{
  "head_dim": 32,
  "qk_norm": true,
  "optimizer": "soap_variant",
  "weight_decay": 0.0,
  "decay_fraction": 1.0,
  "dataset": "wikipedia_en"
}
Each number is 50 + 15 x the weight over its row's rms, rounded and kept within 0 to 99. Layers, rows and columns count from 0. The size before them is the row's rms in percent of the matrix's.

# layer 6 MLP up, 1024x192, rms 0.0684, rows 428-536, columns 128-191
129:30 42 34 66 64 43 58 69 34 46 65 64 52 43 52 58 49 71 54 55 42 55 40 50 51 62 56 66 29 56 58 66 27 78 56 81 63 29 54 69 40 90 32 37 73 40 70 58 24 57 44 32 51 50 43 63 50 50 37 50 68 57 81 22
093:47 57 75 53 38 81 50 56 88 28 54 58 12 54 61 28 40 64 66 68 57 56 37 68 57 50 62 45 56 75 48 46 52 22 30 39 51 52 65 37 43 39 45 54 35 49 70 49 70 50 47 34 48 56 30 52 50 69 52 29 62 30 27 59
099:70 61 18 54 72 70 71 39 33 31 39 27 57 53 65 60 59 52 65 57 46 50 65 23 47 31 63 10 58 44 43 61 52 46 38 74 55 38 48 55 55 58 31 54 58 66 51 66 56 46 50 32 46 37 28 39 44 32 53 54 61 63 69 56
099:34 49 37 61 53 49 53 76 42 53 38 46 48 50 58 33 56 52 43 56 49 57 21 71 60 60 69 57 70 52 32 76 26 65 55 53 67 53 46 57 39 57 49 45 58 52 48 70 56 61 50 46 26 28 50 31 75 77 40 64 61 44 67 80
094:60 66 64 50 31 76 45 72 53 53 55 68 54 67 47 47 42 46 63 83 34 58 57 53 31 81 68 63 34 27 46 54 26 71 63 70 52 63 84 31 44 37 34 50 44 48 43 25 69 73 41 52 68 47 79 21 48 46 55 63 30 33 38 38
089:40 45 42 40 42 51 21 77 35 34 39 52 79 54 71 66 46 55 80 86 68 73 65 51 51 47 39 10 58 49 55 64 67 29 46 34 44 66 43 52 30 49 30 45 68 84 63 36 56 45 55 46 39 41 36 47 28 46 34 54 51 36 32 28
102:26 42 77 42 60 57 65 55 54 51 79 67 56 12 44 42 24 39 44 47 41 73 50 50 47 60 49 54 62 56 62 78 37 37 58 68 52 49 61 32 47 61 39 25 30 46 22 72 39 80 45 43 33 26 64 50 34 55 78 61 46 48 39 51
104:67 67 52 69 61 57 28 50 56 25 69 49 49 81 45 44 42 35 62 37 68 60 37 49 43 71 47 39 62 17 42 16 46 48 43 81 25 51 42 44 51 59 33 72 77 50 49 25 46 78 53 45 49 71 51 33 46 67 49 46 50 42 43 58
089:49 42 47 61 42 56 51 37 74 85 00 71 48 57 36 61 79 54 49 49 65 54 35 51 66 69 66 66 44 36 57 22 62 58 63 49 47 80 63 31 88 47 35 47 65 42 39 29 57 52 38 40 89 49 48 42 67 63 26 61 31 44 65 59
096:56 58 55 61 59 61 50 43 42 47 53 37 77 61 59 62 74 49 78 31 57 52 42 74 22 50 55 57 35 50 42 58 29 68 20 57 53 65 60 46 47 53 37 27 50 36 51 32 57 55 27 51 66 55 54 69 69 68 66 68 44 47 42 43
102:39 67 48 51 64 37 53 72 14 58 71 50 66 73 84 55 54 63 25 57 44 55 43 54 11 34 69 66 92 36 29 45 44 50 37 41 54 59 37 23 52 40 82 38 32 48 72 77 59 45 45 44 48 64 61 54 52 71 52 62 53 41 33 61
098:62 50 43 50 33 52 55 72 29 62 66 33 42 78 42 43 61 46 45 51 63 42 49 56 50 30 26 24 75 34 92 31 69 47 63 52 49 39 68 27 42 63 63 36 61 32 60 50 18 32 32 22 47 46 61 57 55 65 72 61 53 62 41 38
098:35 31 27 13 30 37 30 37 27 46 36 58 58 51 63 57 30 52 81 42 71 35 40 44 32 73 48 27 51 35 19 57 44 39 52 59 45 59 26 47 44 54 36 26 34 40 32 54 56 34 22 70 37 27 52 54 57 52 42 44 50 62 49 35
097:33 38 47 57 33 30 29 74 32 38 63 46 20 32 45 57 72 58 56 13 64 56 50 28 56 32 41 44 71 66 51 55 54 65 48 51 77 87 70 39 53 62 19 29 23 47 57 40 34 72 51 27 38 66 42 45 32 41 62 82 42 26 65 62
097:47 62 48 44 29 64 59 43 36 55 51 35 66 58 60 26 59 49 44 37 54 79 34 37 64 38 38 76 22 58 40 43 61 63 70 47 61 54 69 39 50 36 56 30 66 52 53 52 78 48 42 55 35 27 45 59 69 50 31 60 70 44 53 59
101:64 51 74 57 71 25 57 41 58 57 44 62 54 73 70 29 75 57 43 34 54 54 37 64 42 50 76 48 71 29 67 50 43 57 55 30 54 33 54 35 35 49 44 38 45 58 24 56 34 67 03 26 68 29 58 37 50 60 33 49 43 49 53 71
097:49 79 44 48 65 45 69 37 51 46 45 09 76 37 71 49 74 71 53 57 47 27 46 66 41 19 63 74 46 31 32 67 39 39 50 58 30 83 53 44 61 49 41 44 28 32 57 45 54 60 30 32 49 45 65 99 49 40 49 31 55 58 52 70
111:19 63 49 52 58 28 52 45 63 43 33 50 65 53 46 54 49 33 50 39 75 32 56 39 26 65 62 43 20 53 45 67 47 66 52 57 64 71 52 77 51 70 50 72 47 63 40 43 47 39 35 63 57 34 71 43 48 49 38 37 49 30 53 43
094:50 63 61 38 80 36 60 77 19 55 61 73 45 50 40 30 26 33 43 57 65 30 33 57 52 31 18 30 68 47 44 47 39 70 67 38 48 53 42 34 42 70 56 55 65 60 69 85 45 29 43 39 26 51 40 53 45 54 33 54 47 32 47 56
095:22 69 66 47 75 28 29 65 43 41 83 60 68 34 62 60 53 47 49 56 29 41 42 34 64 66 49 47 32 53 55 61 25 29 31 72 54 27 42 52 76 52 40 32 57 52 66 55 57 43 62 21 49 45 65 58 40 59 42 44 47 55 43 42
098:46 36 56 49 68 37 57 58 48 49 14 46 38 42 53 36 52 43 71 35 60 70 55 46 72 57 42 13 77 52 54 33 33 47 54 50 78 40 16 55 78 37 66 37 75 54 32 36 56 50 89 66 45 81 16 49 35 59 39 43 41 50 37 27
099:76 39 36 34 64 58 61 57 36 57 60 22 81 45 52 56 37 38 48 57 50 26 56 76 30 53 46 36 52 36 44 49 64 43 72 63 51 53 54 37 45 49 64 43 47 31 34 51 47 42 51 47 71 45 44 58 35 40 53 57 67 73 43 16
095:55 33 53 41 58 46 48 62 45 55 59 61 40 51 53 60 10 56 28 70 40 36 47 38 49 65 36 53 59 42 65 33 55 77 33 46 37 67 64 56 73 48 76 45 47 79 54 66 56 41 49 46 63 52 38 78 34 44 42 44 58 65 30 55
104:53 84 65 57 23 33 72 60 64 40 22 37 30 74 06 42 42 78 37 75 38 61 59 39 68 29 72 63 22 57 69 32 44 41 63 47 58 45 62 32 29 79 75 50 30 69 36 18 73 69 54 35 55 38 37 51 42 49 30 53 48 45 53 25
095:50 50 62 36 30 54 21 59 37 26 28 40 46 37 17 42 23 34 65 71 58 47 28 60 60 07 62 32 54 29 43 51 58 36 46 22 48 39 53 19 25 15 34 56 42 63 35 70 60 39 77 49 41 65 86 23 63 46 66 62 58 31 36 65
104:55 45 52 62 39 25 29 32 34 26 68 47 56 68 35 24 59 47 15 56 55 45 50 56 73 66 64 46 35 45 58 47 25 66 46 60 54 62 27 57 23 52 18 25 25 43 52 57 43 46 40 62 51 56 47 41 67 79 33 50 45 66 45 54
103:78 18 36 83 43 57 39 36 29 37 59 22 36 45 45 48 63 50 26 49 50 55 71 41 45 75 62 41 43 70 61 62 67 47 27 73 63 73 40 58 55 30 50 48 40 60 44 60 47 54 37 33 63 30 56 81 55 80 55 39 62 50 23 76
105:69 69 47 60 77 49 78 41 44 57 35 37 51 67 40 68 79 45 52 26 56 33 52 20 46 50 67 78 22 65 43 31 46 70 43 44 43 55 29 44 53 61 47 52 40 52 36 39 35 49 54 16 72 83 25 39 40 63 26 64 60 31 44 51
094:31 32 48 60 99 63 28 32 54 56 23 64 46 44 31 41 73 48 36 34 39 58 68 66 55 50 64 41 29 32 54 55 44 69 46 33 52 56 71 59 86 51 41 57 49 43 42 15 65 63 74 51 42 45 49 69 57 55 54 81 46 51 54 60
090:58 35 58 73 36 67 59 47 70 51 56 45 40 46 74 44 49 43 62 52 71 42 85 54 66 49 33 45 39 58 39 58 31 43 28 54 60 53 20 61 63 55 38 42 51 50 73 46 56 79 50 36 51 87 69 69 42 25 37 64 58 65 46 53
097:45 61 47 14 62 53 51 54 28 56 34 44 53 56 21 42 37 41 73 51 38 49 59 32 65 46 20 42 34 60 39 61 47 45 48 54 57 66 44 46 59 48 37 77 64 66 38 43 31 45 31 57 44 53 54 58 51 58 77 38 45 33 50 33
105:71 27 63 38 52 42 48 38 50 39 27 24 73 57 47 33 34 18 25 50 47 43 44 74 55 51 27 46 43 34 51 66 57 09 40 57 53 53 18 48 72 75 53 37 52 50 43 49 44 51 57 64 37 55 45 21 51 50 43 34 72 43 33 41
093:59 33 23 64 51 52 35 50 47 49 72 45 44 64 60 20 64 62 74 43 32 65 61 68 40 79 34 58 64 42 47 48 23 49 51 57 57 33 65 56 50 62 71 38 50 59 61 48 50 49 65 76 29 38 43 61 29 18 54 57 42 46 61 23
101:65 45 32 57 56 64 36 35 75 54 34 73 47 16 52 56 32 43 42 65 50 26 55 15 53 38 47 30 39 59 46 58 24 59 26 23 40 71 36 37 57 47 26 46 44 59 33 72 65 61 41 52 37 56 40 55 41 23 40 51 44 33 27 73
093:56 63 64 62 67 61 72 57 56 24 59 56 54 58 59 45 59 62 45 39 59 56 57 61 73 34 31 22 59 71 67 56 92 48 49 44 52 47 57 69 62 55 53 40 61 30 51 36 57 24 68 40 43 60 86 30 50 60 57 57 39 43 55 47
101:55 83 55 58 45 46 42 49 51 44 62 49 65 39 68 49 41 28 60 41 37 27 71 46 53 90 52 33 48 57 60 75 60 47 34 60 25 28 46 51 62 33 46 29 47 31 40 73 42 53 43 64 73 62 29 62 66 40 49 65 57 73 67 39
097:75 46 20 56 44 55 67 42 63 42 47 41 50 35 45 69 28 59 31 60 52 50 53 43 54 45 27 37 55 32 61 53 53 35 63 18 44 86 68 54 72 59 25 46 65 46 44 36 47 34 69 68 52 70 67 43 59 33 49 50 65 38 25 40
110:47 22 67 24 59 66 24 24 43 43 51 69 49 20 49 60 62 29 50 36 47 61 71 51 41 32 53 57 33 58 44 55 56 70 51 81 66 35 61 52 52 41 53 84 26 43 45 69 57 63 23 22 59 46 31 61 65 77 27 54 41 51 55 88
099:64 81 66 51 69 67 29 59 57 45 58 52 43 50 61 46 71 64 52 48 32 25 74 72 31 36 55 37 66 41 28 63 58 74 38 58 80 64 64 58 43 67 68 69 44 77 49 45 35 37 43 48 69 47 49 52 39 45 46 49 64 52 23 49
102:54 67 77 46 61 20 40 60 42 60 41 48 54 59 85 52 55 47 42 51 68 37 54 60 30 67 60 32 37 45 57 42 68 28 34 54 62 55 52 22 55 64 48 57 38 59 42 54 47 51 43 69 36 83 68 25 39 56 52 31 72 67 39 45
092:42 58 49 59 45 58 61 51 68 63 31 30 47 28 52 47 26 50 36 51 52 34 47 62 41 40 50 53 68 46 21 36 31 46 45 52 39 45 35 31 57 33 43 57 40 67 71 63 30 20 29 66 27 47 55 34 29 49 39 55 61 45 45 70
099:54 20 70 38 77 30 27 54 29 66 32 54 40 57 47 47 19 29 40 68 41 51 48 57 66 43 37 46 35 29 56 46 66 47 41 43 46 44 50 71 70 62 36 54 63 35 35 76 65 51 64 41 40 72 75 55 46 59 34 61 71 59 41 29
094:84 37 61 37 43 55 51 63 68 75 50 63 48 36 42 25 19 38 57 66 42 60 22 60 67 69 38 39 67 34 35 52 61 61 51 68 34 60 24 55 31 32 97 52 47 51 44 43 48 50 55 56 65 47 30 40 37 40 63 28 36 49 17 76
101:40 50 74 38 35 66 49 67 44 45 61 52 60 59 37 47 58 62 32 57 46 44 53 57 49 31 44 36 60 35 82 43 47 28 43 62 52 75 72 79 29 49 50 56 43 60 56 49 47 28 58 49 75 32 56 52 55 52 40 03 37 76 42 62
095:53 53 35 35 73 67 36 29 54 40 33 73 62 61 08 42 29 36 33 58 59 62 37 43 51 32 55 56 69 38 60 35 61 22 52 55 44 48 39 48 49 33 83 27 77 52 16 61 40 25 70 64 36 86 38 19 49 64 39 50 35 44 36 43
090:31 46 36 63 45 67 62 24 58 61 21 50 34 44 61 33 40 55 66 65 26 70 34 58 49 35 45 86 50 57 73 32 47 73 55 74 47 46 71 47 23 32 31 61 54 44 36 54 46 72 72 52 50 54 55 55 75 60 28 53 49 60 61 47
096:60 38 43 41 47 58 57 36 52 54 51 53 40 78 40 89 66 28 47 60 43 37 20 64 46 56 55 62 44 26 40 51 63 64 79 40 58 54 71 58 45 53 45 56 34 43 31 68 48 72 53 52 55 46 59 47 55 55 38 43 37 54 56 17
095:64 45 63 58 45 76 66 52 33 45 75 65 61 65 81 69 36 87 40 68 55 63 65 43 69 39 43 46 76 74 33 22 27 35 68 43 63 53 56 53 68 20 44 39 62 53 50 13 40 84 57 37 27 55 56 55 51 54 37 41 53 53 62 39
091:38 76 61 52 41 53 50 65 66 44 49 31 61 61 32 34 64 20 34 52 54 44 73 65 72 23 51 39 65 50 39 65 62 43 58 80 48 47 72 38 28 27 35 38 77 60 46 40 29 71 60 32 53 40 47 52 54 37 40 66 36 44 71 47
101:29 79 12 43 34 39 48 52 64 57 46 66 56 69 61 54 42 70 71 31 52 77 80 59 60 80 48 47 71 84 59 82 48 40 61 55 71 47 40 23 57 66 28 48 56 45 50 46 69 57 51 64 43 49 85 45 32 59 45 64 66 54 47 46
095:67 46 60 19 31 77 59 22 47 61 58 33 33 52 23 43 38 36 33 61 52 87 56 41 32 56 28 79 92 56 56 53 21 69 26 38 52 32 42 51 43 39 45 47 48 38 52 57 35 72 50 53 86 90 49 41 63 53 44 31 57 55 59 39
103:69 51 59 30 37 67 46 17 67 61 60 62 49 67 59 53 44 59 15 57 50 54 52 34 33 37 47 61 37 62 52 41 39 76 38 07 27 60 42 30 58 73 66 59 57 32 45 30 68 37 57 65 34 50 36 62 60 48 83 52 54 56 35 32
093:47 72 83 55 43 56 38 50 28 40 47 74 41 40 39 73 50 38 63 36 44 27 33 63 39 64 47 61 29 64 73 38 57 50 62 20 66 29 83 59 53 45 57 28 58 69 39 69 42 64 26 62 07 47 47 49 59 49 46 50 60 64 61 42
098:46 43 50 24 39 44 60 34 50 53 64 64 62 46 63 47 59 29 56 49 70 64 76 61 55 62 41 47 37 76 60 77 69 18 42 27 33 72 62 60 56 64 47 50 44 57 53 79 54 50 55 51 42 58 74 40 35 65 47 62 68 43 89 46
099:34 28 72 33 49 68 46 24 42 27 33 53 28 33 55 50 71 50 38 34 09 40 32 65 56 55 41 38 42 46 54 39 42 25 66 62 48 45 44 32 42 32 52 54 62 52 77 19 43 44 72 38 76 48 28 45 61 41 58 62 39 42 51 65
097:35 70 63 73 83 44 37 31 42 18 72 72 71 48 49 62 45 67 67 39 46 52 23 24 47 55 33 57 54 57 38 51 70 86 47 58 49 45 63 27 79 50 69 30 65 52 61 49 43 46 16 76 51 51 38 42 59 61 41 56 52 35 53 47
104:65 38 35 37 48 02 45 41 63 48 35 67 58 44 59 34 38 62 45 76 68 74 47 35 74 40 50 65 80 58 67 32 29 86 28 68 52 31 64 65 28 63 70 37 40 53 52 73 59 44 32 17 62 30 55 25 77 57 56 36 59 47 34 38
093:39 33 32 51 52 00 55 71 24 39 59 70 46 43 56 60 50 38 13 74 54 42 59 55 56 70 63 25 74 40 20 44 26 58 44 52 52 53 48 62 55 64 61 62 41 55 37 53 62 50 36 37 69 48 38 58 42 70 65 82 41 51 47 80
100:48 71 56 43 62 37 49 49 64 72 61 38 35 27 54 55 32 49 36 55 68 62 54 72 34 58 68 38 58 55 58 41 71 39 55 49 57 90 44 50 58 37 44 48 48 41 31 53 56 60 68 53 28 23 46 47 33 73 82 53 42 26 29 58
126:48 86 57 37 29 37 64 30 47 56 63 59 00 52 84 65 39 28 37 70 47 43 53 38 40 72 49 62 41 44 23 50 52 59 61 53 22 63 22 62 59 79 65 38 65 69 60 63 52 50 39 50 66 66 60 40 48 62 36 55 27 41 67 55
103:71 39 64 55 45 46 13 40 27 57 42 61 49 37 70 19 53 30 64 39 46 61 42 41 44 50 72 50 49 46 77 53 59 34 40 68 60 45 45 40 68 70 49 30 46 80 57 58 56 50 59 66 48 51 32 42 42 57 45 68 56 50 58 35
093:45 54 64 34 49 55 42 48 26 82 60 67 60 55 40 50 36 64 31 63 50 51 71 51 27 38 56 51 72 52 81 45 47 36 33 47 55 66 49 44 62 23 40 74 30 31 49 53 82 45 25 25 25 60 41 47 46 38 33 32 75 34 58 53
103:69 67 56 58 67 71 51 38 58 30 66 39 44 57 53 42 66 52 68 81 33 67 36 48 59 37 54 55 53 57 56 50 96 58 29 72 46 40 65 40 20 56 57 40 22 47 54 69 82 66 70 46 43 29 42 47 56 29 66 41 73 27 49 29
094:77 18 47 37 49 43 45 78 63 49 33 38 48 79 54 67 60 65 46 53 57 50 37 20 53 63 56 79 67 41 58 53 62 31 28 64 36 38 70 84 66 50 51 41 14 92 45 70 47 32 42 44 57 37 52 50 65 40 51 33 53 46 47 64
097:69 60 56 64 41 55 45 56 45 44 23 35 45 55 58 35 53 56 53 47 72 32 36 63 58 45 58 51 88 61 60 27 30 68 08 50 28 46 48 51 38 51 95 43 32 33 29 35 54 34 64 51 33 61 50 34 46 28 73 79 27 57 39 68
092:56 56 44 32 40 48 61 31 31 51 50 24 53 55 62 84 53 31 52 59 26 34 62 82 59 51 37 56 56 45 64 53 66 63 52 51 44 52 33 42 39 73 51 47 31 62 57 45 66 31 45 13 46 42 73 58 51 36 47 60 78 46 55 38
099:65 52 51 42 60 54 50 63 47 40 48 43 49 62 43 42 76 32 60 60 52 16 21 46 57 70 63 51 32 65 43 34 41 22 60 66 46 39 45 55 34 63 50 64 62 71 18 67 61 58 63 45 16 45 40 70 78 40 42 21 45 25 66 56
096:41 57 39 47 44 64 54 64 38 39 79 37 63 48 55 44 65 68 19 38 37 56 53 55 57 40 63 76 52 89 35 67 69 51 35 39 75 56 62 64 30 67 62 63 41 63 75 36 41 13 75 68 20 23 64 39 56 58 58 65 61 28 46 41
098:61 48 48 33 58 22 58 75 38 48 59 15 72 49 67 52 57 68 62 46 50 60 44 49 46 55 47 42 73 22 53 49 26 40 44 43 68 72 58 41 36 67 46 77 70 65 78 51 38 39 68 59 64 69 69 61 32 35 67 31 50 62 34 70
131:43 46 37 36 61 67 58 57 37 30 52 49 82 60 35 50 42 50 55 49 41 50 62 49 83 67 62 29 60 53 83 55 39 44 39 43 43 69 68 47 36 43 37 43 63 23 38 56 40 60 63 58 58 46 55 34 48 26 48 42 61 76 42 40
106:68 64 45 54 53 64 42 55 56 56 65 43 53 44 47 69 37 48 62 42 43 53 33 57 62 55 67 46 43 45 48 31 53 29 54 76 44 66 34 80 67 26 50 62 38 53 40 73 48 29 53 78 59 55 65 51 37 59 51 42 71 73 39 48
108:51 45 73 30 40 70 62 31 48 72 44 41 50 53 53 58 33 48 39 50 45 57 57 38 49 38 43 79 80 54 43 76 38 33 51 52 57 65 41 52 50 66 43 48 51 44 45 54 48 48 63 55 58 44 75 36 39 38 44 51 42 71 72 66
100:65 64 53 71 45 57 36 66 55 28 59 52 71 52 62 37 35 37 29 27 23 52 65 43 21 63 40 60 68 42 70 30 32 61 65 48 33 70 65 57 41 52 57 50 65 51 61 31 54 64 45 51 21 74 70 74 41 35 34 31 52 61 62 58
102:81 47 36 68 48 46 46 63 38 50 20 68 56 67 53 44 64 52 28 46 62 71 62 62 34 30 60 37 61 25 46 60 52 61 64 37 57 40 59 72 06 30 22 77 32 54 72 42 65 48 72 43 58 34 56 54 66 55 33 44 48 50 54 72
104:84 54 40 80 53 37 60 48 38 68 33 47 52 58 66 47 39 60 84 57 64 53 68 65 72 89 53 50 26 55 62 66 61 72 32 49 48 66 46 54 20 45 56 56 67 41 39 67 54 31 73 65 73 23 15 58 68 57 44 58 55 53 56 42
101:48 39 65 52 52 58 56 71 45 39 47 58 20 28 47 51 70 46 55 85 64 67 43 34 37 32 69 39 44 63 60 58 37 61 58 44 56 64 80 54 41 50 75 60 54 52 56 73 42 63 58 20 50 43 43 49 37 45 42 50 48 40 31 56
104:40 35 55 34 47 57 76 41 52 62 51 58 37 59 57 57 26 22 49 35 65 53 45 41 44 84 26 53 44 36 42 70 34 46 25 39 52 62 52 79 35 47 84 43 56 48 90 75 39 56 58 51 60 40 48 67 46 60 28 38 55 65 49 40
106:43 52 42 48 32 56 56 76 53 35 60 41 49 54 40 60 48 41 59 47 57 35 61 61 40 17 35 43 82 49 59 69 40 73 42 34 68 36 36 37 50 66 21 51 36 19 63 58 47 41 46 28 31 70 39 33 63 65 61 35 52 47 69 45
097:79 53 26 47 65 29 57 64 46 35 40 51 43 34 52 50 60 64 27 46 63 50 61 31 50 57 39 28 72 30 68 70 56 30 57 53 66 46 43 47 41 19 38 46 84 46 52 74 51 37 83 46 76 30 72 59 58 54 46 56 53 76 28 66
097:64 46 76 70 39 48 73 49 55 57 50 44 72 56 33 23 29 48 38 70 54 33 50 64 61 57 51 50 41 41 58 66 38 40 68 34 44 35 54 26 47 69 66 43 39 59 47 89 51 49 47 37 48 40 41 74 58 55 51 48 54 40 36 61
097:81 41 23 67 44 62 44 88 60 74 50 60 40 17 34 28 61 44 50 55 56 39 33 30 53 48 53 41 48 60 55 55 52 47 43 52 68 45 52 71 74 68 49 36 38 62 40 27 65 38 68 64 32 67 46 60 26 39 62 79 49 48 34 31
097:62 57 29 49 42 53 39 52 47 52 32 87 30 51 63 43 33 47 59 31 53 36 61 43 23 26 93 31 48 43 51 53 57 41 41 57 59 60 60 53 48 51 34 39 41 47 40 21 65 51 53 54 51 34 26 49 54 57 53 33 59 29 69 60
093:31 21 25 67 46 41 51 66 24 48 32 41 60 55 66 49 46 65 90 48 55 56 53 44 44 27 47 31 56 29 59 28 43 51 65 50 44 96 07 50 41 37 55 40 44 32 39 45 54 55 47 34 46 67 47 58 43 44 60 39 46 42 60 57
094:52 70 41 29 50 47 63 28 54 70 19 46 53 45 51 71 80 67 62 45 68 64 33 40 41 56 63 64 43 63 64 82 28 48 63 47 23 49 61 49 60 51 73 27 72 53 49 58 40 24 32 50 44 23 42 51 22 44 73 26 29 53 43 14
098:44 70 46 74 64 58 59 39 44 46 36 41 23 58 35 45 35 48 60 70 63 69 46 46 39 65 54 54 54 43 44 41 56 44 35 68 49 86 28 33 53 73 44 52 64 44 62 43 33 50 48 60 50 40 32 39 29 17 56 69 56 33 50 58
094:51 43 43 43 17 52 38 37 41 37 42 41 43 19 48 54 56 49 47 38 67 47 61 62 59 53 84 65 52 67 48 38 56 53 77 32 26 68 62 55 51 20 61 56 49 45 28 28 34 30 55 54 81 35 66 36 24 35 66 19 43 24 69 49
096:36 58 52 47 54 69 56 44 64 27 49 48 62 87 65 55 67 57 43 49 44 41 59 50 65 65 46 23 39 61 53 57 68 37 45 70 54 43 40 40 40 37 32 52 58 66 51 39 65 32 76 71 70 38 73 45 59 37 46 39 47 37 62 49
099:66 45 45 66 54 54 57 59 66 45 55 45 33 66 73 48 45 48 46 35 38 35 52 70 33 41 62 51 33 20 44 73 30 38 59 42 47 62 59 32 42 80 46 57 45 28 70 45 30 43 64 45 56 41 47 36 85 65 51 56 21 37 43 85
103:55 34 40 57 45 29 57 67 80 59 42 61 42 71 40 49 32 13 44 62 49 39 62 24 25 63 46 67 46 61 51 49 50 40 47 42 60 33 48 52 41 68 31 49 30 54 45 77 67 50 42 37 88 67 68 65 39 41 32 40 48 50 38 57
105:33 44 54 42 26 46 44 60 55 41 61 76 45 55 56 31 15 62 57 19 34 41 39 46 68 68 81 73 29 52 57 46 29 50 45 46 38 63 41 28 69 56 65 28 36 38 28 44 43 32 52 65 72 46 68 62 14 56 65 30 46 40 66 68
098:29 69 74 67 27 42 50 35 20 52 37 29 32 33 67 45 66 47 41 54 25 50 47 60 46 82 41 26 49 52 61 58 66 55 57 47 50 47 51 44 47 42 48 51 50 20 69 49 37 28 61 51 49 33 30 38 42 69 34 49 38 78 54 55
093:68 89 61 50 63 70 58 50 41 38 46 27 43 51 25 62 39 57 58 55 71 55 39 66 33 50 36 49 64 50 41 58 56 34 53 44 47 45 52 41 51 52 45 33 51 26 34 34 68 67 45 36 42 54 56 56 56 72 71 32 66 69 72 16
100:58 66 55 63 34 54 37 42 71 55 42 45 76 51 12 37 32 52 34 54 61 51 57 48 57 33 34 32 70 60 48 42 33 35 40 45 79 59 45 50 62 55 32 50 64 78 46 48 60 39 71 53 54 54 72 29 60 46 47 31 55 63 46 46
093:38 56 46 69 59 43 42 55 49 52 35 33 37 85 37 58 65 76 41 53 34 75 31 36 55 36 49 55 00 42 52 41 64 83 58 35 52 53 52 17 39 53 56 64 30 71 18 63 40 58 58 59 73 58 43 30 58 45 52 55 36 65 54 49
093:52 28 32 57 41 89 26 53 58 45 39 54 58 75 62 15 41 26 68 43 53 38 43 58 56 32 63 61 44 69 31 52 48 47 51 43 40 45 60 76 45 55 82 59 72 37 49 36 55 38 33 71 26 79 48 57 48 62 52 40 56 45 35 33
101:24 50 38 28 49 71 37 73 79 69 53 32 62 60 58 09 63 32 43 66 53 65 63 30 57 49 36 27 56 71 39 46 35 93 43 42 43 39 13 52 44 39 54 46 37 23 70 50 47 53 29 61 27 19 24 57 51 27 37 49 25 53 57 37
096:39 50 59 48 51 31 46 53 71 48 49 80 51 68 66 49 43 38 46 55 59 28 57 34 47 58 45 40 48 41 54 43 44 22 49 51 70 61 29 64 62 22 29 51 59 43 45 51 32 55 47 43 44 42 37 14 49 68 73 34 68 47 47 38
098:67 64 59 70 44 36 42 65 31 50 47 44 29 43 50 54 45 63 49 58 51 52 68 25 42 50 47 67 10 76 31 37 61 52 44 80 68 62 61 58 39 29 53 89 35 49 56 33 69 54 49 60 65 61 61 43 46 33 43 53 33 40 37 55
097:65 53 71 46 64 61 87 51 63 54 66 53 65 41 44 58 43 81 44 64 60 37 52 33 41 45 64 55 68 36 54 39 36 49 54 40 39 68 37 64 98 21 38 13 46 42 49 37 42 46 35 60 49 54 46 59 68 47 41 30 57 21 49 41
104:53 45 29 39 80 76 49 39 51 53 32 50 51 31 51 54 35 48 49 46 51 63 84 54 48 48 55 55 42 26 25 30 43 39 64 38 34 74 37 36 42 30 56 68 45 33 33 28 39 34 32 35 50 60 51 64 50 27 74 42 71 34 25 58
105:57 41 53 52 57 28 69 52 46 46 32 47 60 31 40 48 48 82 46 54 60 61 56 28 34 37 18 56 57 40 65 48 65 37 44 46 45 39 58 70 47 47 73 39 49 59 35 82 85 22 38 46 65 62 37 10 38 33 60 77 67 19 42 29
098:31 62 43 37 58 54 33 54 51 50 28 39 43 67 46 26 51 37 53 70 27 71 25 50 41 76 55 53 42 63 65 26 38 44 50 52 49 35 52 39 40 37 36 19 43 65 36 64 49 61 10 59 42 50 24 32 30 50 63 25 54 29 39 59
103:55 31 31 49 48 47 47 77 02 54 69 47 36 25 53 34 44 49 06 17 28 30 38 38 51 59 67 62 54 47 60 53 55 65 17 73 27 38 55 72 57 58 47 49 59 69 44 63 49 58 46 64 61 54 51 44 66 64 32 36 55 41 60 57
090:69 60 32 55 27 42 53 24 55 35 55 39 18 51 78 26 58 50 30 68 68 76 41 52 51 39 73 36 44 39 24 66 45 25 60 44 45 57 79 15 60 46 41 50 31 36 51 50 41 73 73 45 37 51 77 58 90 53 46 18 54 66 21 61
096:34 44 14 41 64 14 41 56 53 51 69 58 42 66 49 41 21 25 40 97 46 32 39 80 45 63 61 49 45 43 55 55 57 29 50 49 27 43 67 70 54 62 30 56 49 48 50 48 57 44 57 43 64 36 53 55 36 57 56 51 78 46 58 40
095:51 50 38 60 47 58 46 49 58 76 70 27 27 36 50 58 37 58 61 71 62 41 49 46 39 39 48 43 58 32 24 46 59 34 54 38 48 51 47 53 51 22 71 50 28 55 35 66 65 39 49 42 52 17 18 64 74 41 37 52 44 48 69 36
098:47 49 89 57 36 13 39 42 50 66 67 44 58 52 60 33 71 44 54 30 62 24 63 54 74 69 54 48 44 69 45 49 67 49 54 45 60 42 57 23 58 48 66 47 48 75 60 46 32 20 33 57 23 14 33 36 51 51 48 68 42 71 62 52
095:65 37 12 39 49 35 38 73 46 58 24 83 44 57 23 39 34 54 39 37 53 33 48 78 76 48 27 64 37 34 65 54 68 55 46 38 61 40 56 64 64 40 49 25 42 25 34 40 53 31 41 47 37 32 53 50 52 64 46 13 48 51 74 38
096:85 69 52 64 19 49 46 58 45 68 37 56 44 66 84 43 33 74 41 34 44 55 42 41 47 65 68 58 61 17 64 63 53 21 44 41 45 71 51 43 64 52 63 43 69 34 61 69 56 62 55 70 56 61 58 70 35 33 48 44 42 53 61 56